Weights of a small GPT-style language model, trained from scratch on English Wikipedia: a variant of Muon for these matrices.
Each number is 500 + 50 x the weight over its row's rms, rounded and kept within 0 to 999. Layers, rows and columns count from 0. Numbers have three digits each. The size before them is the row's rms in percent of the matrix's.

# layer 9 MLP gate, 1920x320, rms 0.104, rows 1270-1369, columns 192-255
097:421565509565577503529417489611470519511524473497498444512352453519481514501547494493508462540474496520550559523597541440466568496521612446560502592470578368600475419447434505442528545513552502
098:524518486518558471542562460489545485475416420515556534469583549521522483484480514487448510452459528563471491504490445495465451416522430484501526544487475476574563514466457446539541487517433503
098:474532499494427593498460484475500413533564477479518479523498432440599543455499447465503563467553473485492484498567560460456449462458465528506473542420464474448460520471465437523485420356502497
096:593525448556473460562417421487528548489554558433494407431543450544560470483541545493471671526411509541609475583439488427491573491533525432489495511584535493532577414456445504549420525511525462
100:471511452490547344468515471460534486559456507508537453563463498395489576516453510445478457478467416542545524465462466536415502529531441567466477529489553517515559539464456590548509441468604484
103:491456556481504482505507498481492595531522539467463558491524605546528499423486469380431540445481518475589519470525486502405555565493586507586458523501569491522546525498433352500445433536488560
097:475540529539455526516458514497502444479467489485563539468534498575446528569461544467514572541478467568508499420563492481477518546478463497469473497487514433512555480559437543421559634431558427
100:453559424511514543522512551515468502498494537542508503520468597402564488603516475451502516453544390473480528510508492501540507404545499556539488511472475452545505475529446530392507580490435483
098:425471456454549467484464463538471503477512417616442581544469544524509463491501501443452498516456437449410428581499522498459428439426561535532412448515501480411458428538512450533531518532521580
097:506488572534555497547524427448423396546550506528536424528454458393410544432516464613429446516507634468554537571394480366529603577510468423467483484520408491455541533522469526523439484462603525
100:479479561462508556561457629454501494485517416463540501484473465484516545509511539609562490510432397548502512463434465497526451461491435541503477463423599530618501437589508427526428496466527498
100:548396568503491514516485423648445567503465557554433363581604454517539596454400537513513453568471507633432510564576542483507435512456465543493435512457468544469462550454499501459539528542591525
101:462463514436471564426489540448430474448566469478502486444450488536485535486514484425513435510540538565444530448443486468577472426516515522534420461537447415509494485526448497554477566522512474
098:492582507540487473534549524531453555582407453482508527518532584499518456551546434496405465508446476470577527545577545463443488453541495447512529567466468413497498483530490558507517507504551379
102:369477503465512466495558557592466562456430537523517429625487570532598517491539558530481430411517563582520465545476472492520504477502550469487461560571479635535483483488503506440450498521577507
100:495500414438452474542472430496516519496489477419473518481511488486453502493553517604489554553534551448527448462433565494529513554429553593573471545489435496464602482508527512465467472524487555
106:514503423529587494423581471529540438556447537551578370494544484519479491501440546575534468540471569536578532547457533474475452515525546496506514622575479513487497582543514477536423441526480475
100:487444492507481501553481435522513483492506520399498489482498535483486493489382498478525508550518580462487555496546510516439572450479424562487486543574545487494579467487511489512555501540530475
098:550574419560501506551453487550463359522567423436513525474540554634494481462424613466569498574544574435563533409492528478531396571490450478537581523500564604517445532534574540498516506506457438
100:447501505448493544499528445603578520453451504560486561498430585490488534580474510633414405511470544502497535441437478486547502510575489508535395484481489487567516490512479460456509537467549470
100:456488548405480448536586471471557492472537476490497516527591512546488567505527464507412396522493501525543463506513496482531462595552496500551525492399542511535535573449545507524432458540567483
095:377579537502465564504493528510522510540473449463450508478488456572501489469586427501508631514560527483593447444544415496487518520505578427553593471526530454570456455408559452477426491579478508
098:520434530519484498560445525477564497462582600475514507413420474486534559444654646587480473422578522498490460455572526541545542479533608563516427517486555431466518516493522581504422532447467539
102:541454507593475515494605500478451495445483507479498572410460568462425514505500562518541573510450490488534362502582442482529543553540448479557537556476492461534550478518481511428519447511477460
108:502556486540478500558451447507576487455450367518470403423473416516555557470550465435487545425531608511489448558522487522574522444553459549493555461596629586463521437506515476576446449463488450
102:463531432523550553448519527477485426456490596440498481494513553562464484490507436496393453520429562443529588525506548569496398494459488368488504506453511470460394638639449502502470505425529470
101:488461460544566477465470503510541387494591449543460528577511527599505511457423451413549582435429416457548516504486353463419452406518503483494509537500547487549560480461557459531531473436654516
106:524447524537525538454445557416474516463527441517572552534536404460492487508452490535566529519494500510510477515552507360520472535534524552560511533505496432469517434529633565470543547535487518
101:538510572510575574575526541520602533544571425457523594382483447583425540478533575488457542458585523504506489546458381476501472467513528537515510580534548475432431501521450495554448463453500533
099:430510442509473478487545507504547412389530489474467413491515414468439511529518560501501443471507481505497519420375494515576545528434455542555496499482534502484518586470634487449509543552462504
103:555513484553515540496413528452548444421503517526484523519425540536556502485511560503480510430606511580505537464502464567478487497435511467472569617493474524497476395505471521415471449508490438
101:622365499405428575597500618514494435501506540424584606573381619590588546467442545475507502579454425549469538501464423479529457506531505438409545482574489528417490420480426510545435422577516500
102:571553460525469435483555482409469457536526538482621469527433523412540462474494500507599526558548463577495508485497408533424559473554546550394469512545473503451427484447500439477471527504599458
102:459484499464476474536463464459475395594524512522519459557542504468474500463515494453459430466541475559543493549512538582426528512507542545580532441536557555554465475510416450418511459508508407
097:531498382459562518459532369471513579499488510439532580444464547478491509513458527514534554491495541549538447518551473473542484517561487490436535573544518423503401547460544495581472483506482466
100:484484452539509547554452498539510445528493501518515468471545423408548565482440511494511501550460493513477517458563440539519488553424539562555498434574473586447541501532458499510499567499541470
101:394478453496541502504549575567566529514435464575512490539504503554584524479451564490459532511463537423451486541544469564553561489500499520467457544484600483516578452551564514410535512535539453
099:570488473473542456527522437553586488455492524539505472448450534539506379501483501509477538594522448466472523534501522523465398451514471504529505533477464500470478532477488409476531470519532509
100:463444430528465556512474507483502497465529366459484565523471512503455450459487536565487393517442524538640564473473522482486531544361553493443521467449490508475500500565541453425524527498587407
103:475427448594510578409502546520527482516515436559482461515505557459513461428538478568534448493431552513448473477505505417491539458496589556452541519510461428492516554447502521484431427533479553
099:483551531456500542427496424542615515576530511498437480548486480517467527495477489474473563387521591416451559501399555549453481434458486333423431434460461527449442556495519443538550396534461512
104:428568438487548510429453492475433506483356494585417507516542447508527493514525451510465485583516524504432495474451507507538458557496529562586428478418550511524399556490532500489439479461526534
104:449515515477491553539545597485494550545397512588413543470474519439602528512488510473464526560560464499503590520492521489507475535503511505434468445499482491427571538511438477517538429495427445
101:517510550469488509597539522518434465549448430521547502526515501524451511490508443448508573537466401513490529527533520531474484503553427459565461509408523424479531473463516577458555524573532507
102:391466535562587532553408399446515482552476513562504555481485533453515588535450526518471453524492476499468528462522609483511471580535497623553547484572593423554518449495531461495489506509505386
106:490454517541543521474478412411448549522540499427430542461480559430569571513492501543467498459581464504544564495508500433525560431509538577521405541480609656510472479420438488475530553514584433
103:530482565460512510550476422487448522558405525512452429419640501539468513425508457481479535476430530553524454584466457569509441519500613566472426477489527531483483550617489465498609421429375473
097:421502583497515506505516547467550499507452404478558516476556532599568537425450588377381462544474419525501500490434525478533505550453486515439514518487530488466513488566501496518576433562539450
101:553471421442554484541584428481518513450502434507491511423550589564570553521532569471469398482515483504544471444530480462573495482471470432423557439520524545500492558492532435504534503544494483
100:417456531466435490527545509577393501438549465534558566502592449505569455543578486544516427542573436422466449513446460513572490477507415550527407461432627507522546531515479611497492547453535449
103:502354605535398489496443589529487467504431398540528517414489521506541440477498471445498487550532489439541440572540481484539563505540621521448465466568591445413552430430466448523439533472456466
103:456510443512514492466488591438508468492446451476449519543557458533534394548538515513468535474523498475526483581648612447526488441472427424510434382588446529586528532521460451506491502456497487
103:484546523550455470535457472588527477513556483514548478507587499532524453505472480483472587525486532479492550435434560512519510490433449476561603419578505556536479505621500546451557527522529508
102:512495437540427503484457445525534574500531542494459590481543547356480517416481579533506496521477503503511558452524454486467546454438591571513421489442466545466461493526511362408498495483474510
106:464491462455545544465487468521521486501461588411389511409496500419526456454473520553483502575516653564510528430473497474503474528557480565468520480460540514527586569568413445500485553517491437
099:494476626504457582470471462583533453470467499456451438541514496534414490472552619517451495550478512498475573527591504474562533621452499480548512520553436532500467554536509567533593544488580521
098:549592478589538601453507590473414471475626430474474444563544458506535552477531553493571455558449528467559485567575544500473594492483530450602490519487413494482553429407449501489455462474434484
103:521554499571605554528433559445594573552531430452489575530517464419544519509449456526497504507560538536521480571535409508543441544466523459585526534417443561606491511439495510502473545494511472
102:510530568444489507499436546578402487429463507533525510544477547468455510477478422468554399503582612419509509526491558556466598450532637531542455521414467491555462501547647512471451515494461581
103:462529481422473526357486494501516534468473524468565498505502488551557413389515594572536562496527458525531531494504531485503421460402507527619498557485538467524516455453430502488421412570489388
100:433464477467445498573485507532506442503484461465452467540489443584440480488608582579481583423474509555337473467517557456508566433461460517549509488533511589502570474523466587644498553495580451
098:582498532472459477422477567507554467457530491588375427506485523435514499536502479439503509469526533461492591565558542429531515525483472407489404425453431488594445419513533383496499466524545587
097:489537509522537498461514485413485362458492502497400473487462500502433472447522479472543472513480493470505478478511469557508410412491503432468558497447559547425439519443428496510467539574442531
097:516515506505434529564398515500488519532506495530453454551500477506375474474521561489479453488517554460499471518500585522488517495457458493495450503531465588487434452479519425394470532514447433
099:575487620525523546483495479459491562542504524409531536523434471512428446506459473512492565539573507498430475457449485484454520463498505494585506501475435407430474525368530518355383513529586605
100:435614486459519496540565513420444564513554516531482517495485440523454514419439509458508515463527488453539513433528480541454504550443386466517458542388546541506491539521569424451511492461458526
103:466516508430466491465510441560484487530501498543499608546457563463462498545516448515472538455482524524484445525522546618450403599493476503510476497627526475446442490575490472485572473528528380
102:358493491509544562452570450438477541507399427578537499483575582469567453499512541472486532459572526561540471463413458605469497476507494570441560504496628562511470566531516452450386509531542499
103:605453507491487572455467488521480460377483575533476572548517416562412456432575528400529552537413470500435511516587431461461499529512492536512470516506538531497429536438444559535524512481569491
104:489535428468398472451525453484454509573528506534483498510502580466585439525382434564428474526494502506448454388585570466552531449507560416483474496515527521495507538550445586475474360481511536
103:480465509532529496524540477518539476532570488352508490541469435590531520501467520522372591493469471584659476481462355530496425505410542434543529538505446500491470560415456411501536483571445494
102:544436527531565645489431508488419488510475533514501414546484489540484490418502505438535561570472589557605503499533486451525472559592502551491512434516494486536543527462522550528510613480478510
100:492536468553437499391590522573544493514395509544489590470436544659579552586550509463470511452457493560474479564511467442592521556641526507410486503516523492549492543489481488428528483514521457
097:395510595469515540607496573531532460388509459459540539542518472547538507497536457569557562604495573494559494495413474464608487560512529559494442427472459483550572603423455477566498576529515481
103:486496512557440511541542480555544478407562474461525501507518433524390557525551493546454557559522474460551409459503435531464500448463476617556456495423557505437515454579383454564537581462550536
102:507512506430472520493631512560605430466537532537495525493587470570589519460541570419451449438519502510518462413599506508527498487491480598586437500462493564558635441481435478564448483509533488
101:598568516468558537514501421496488541511452570553627437430490543526510437492530523517582554465567542392473491479484538391393504448513467582510484579502520570455453408484545501457462514511533465
103:413461553491581560512528557590454391513512452540510519459500576506543485506548512494523497503486578498549451472426542448419474469529477493601414485405533468545506528469570528571647504431550480
100:556538456459431461466497457511553556566509527550475454403557505452503489538526458474510548492539507538407505431542502496357499463526516374435535398512624498416456399547506510518436435514579496
101:467483537595393582424442549431504513499529527473499512527523507448461532445452502510541518534507458495417508373422483434574547429510469454531516405558510517469564546486567449441485500471430523
097:402540475453573524498493569463475566502552496428561570382469426450485535522503556573510492461420511452466478433533539465488543506481425459440532445543554533486570507576520463398452542479522440
099:474516508529434550452575453548538542509383478416546438468395525424444418488602497508472453491583541361509395627533554467443474401528483419458649436478482469484468473597431443478458505424480511
099:494471505416556431523450434470482518483568517590441484642518490478473391449505507512582462487473459536541515488602444581597505532503428463433520488535487585490520505541404536514444450592534416
099:516425542560441467483565569481501401463557446455540473426494450542486614576555445477514513453578496402454562459488511521484491513553545462467476433422478494454550523497532580558467501454611505
100:464488500417476465564478490610471492553483481537473509458478454471565577403517533507435551457504501576504560544523410483446503450416541472452532494485538542525455536458508461552547412529530583
098:553541535371413528532472469552484519557528451454555441591507474534543419468473484446453525542472553633486416424445467445537503485519502566520477562474569531483524537550475500482417423586527504
099:530426559535462498565578491466537465479466485466560521541520431494515593527522450488464523506479472539387517534590550588497474542452556491487509465503500535479377529402467564497504490517482633
100:519406583504503513521490479501569562547560572496545529500532566443488486456507550437483509569525605472530449436487537480522441535520539497526561585473490613507522542387472507498616484407630481
102:478486441545487470520430574494390551575545498517503560532502554495507493518475576624450468572445481503449565513482497470416446449584421469510553552557530528509428562523529530472459561584474463
103:503506515491533426556486447432473428546498382503486559531494516518492524487481460501478397612565469480471489473463525456581425424599484504500613505419436484605497499465595460432482479476430449
097:536503445514412604551515468435517546563486463515472536533500513515591549504393429463392397460457424477518494484470424502569505531438455457504547444506427544586454485536509594498456545453437600
103:498586545570506477536523487541609597528565452453423581520459572558513576522452531455471474388558512622464491539518467518529568571496413588491513490487562562479499500558430567550552462552530518
101:432500578566494459508456575475560480556436480540522490496461404481373582493566616455507511536472482433463531508551468458563486499521386455548438477525466351490500537436375504490509492486531505
098:402434503546494596536451488525541626638455498460511504440475521457495478493515538553470452489446517500502551409541512419526433448492500486500423491511536383544569462533489436538481513619511523
100:404528574633456495549494487504493477454540487486497531457419481417579506495545488448496523485504499510504535527454476540476536588554482592462499408532422523494509446499489481479618542621563503
101:486466483497514506545532474545481557465557534469506499520404454529575583477482446420499563463561450510584458534596484509461621510609510530573479487527538533524514547541429471478565541455426594
095:566593433526501467484464463509478484565588470470523599546554564549517520542400551417531542657592499501376473508559455430567468462496496438553505432479443414506585559524503585535497522479447578
098:495502413532421440498550491502531515656463560534568449522496532483483478469388489499483442503477538483477482552371478556495504498439469551495529515453463569504454536472419532491550470519535525
099:362485482564520498623509506505510476540553617434498529459451517605493550457598559608464430451519487479494468542451553472546430514507440485506459477422474527420633516512528532393525573565579530
100:464406526501469524543479465472585546503587612473526486484569592504468529435491554458570454496514527490449542464465467597504425528447425469513486527567591506512534474497519536419548562493489502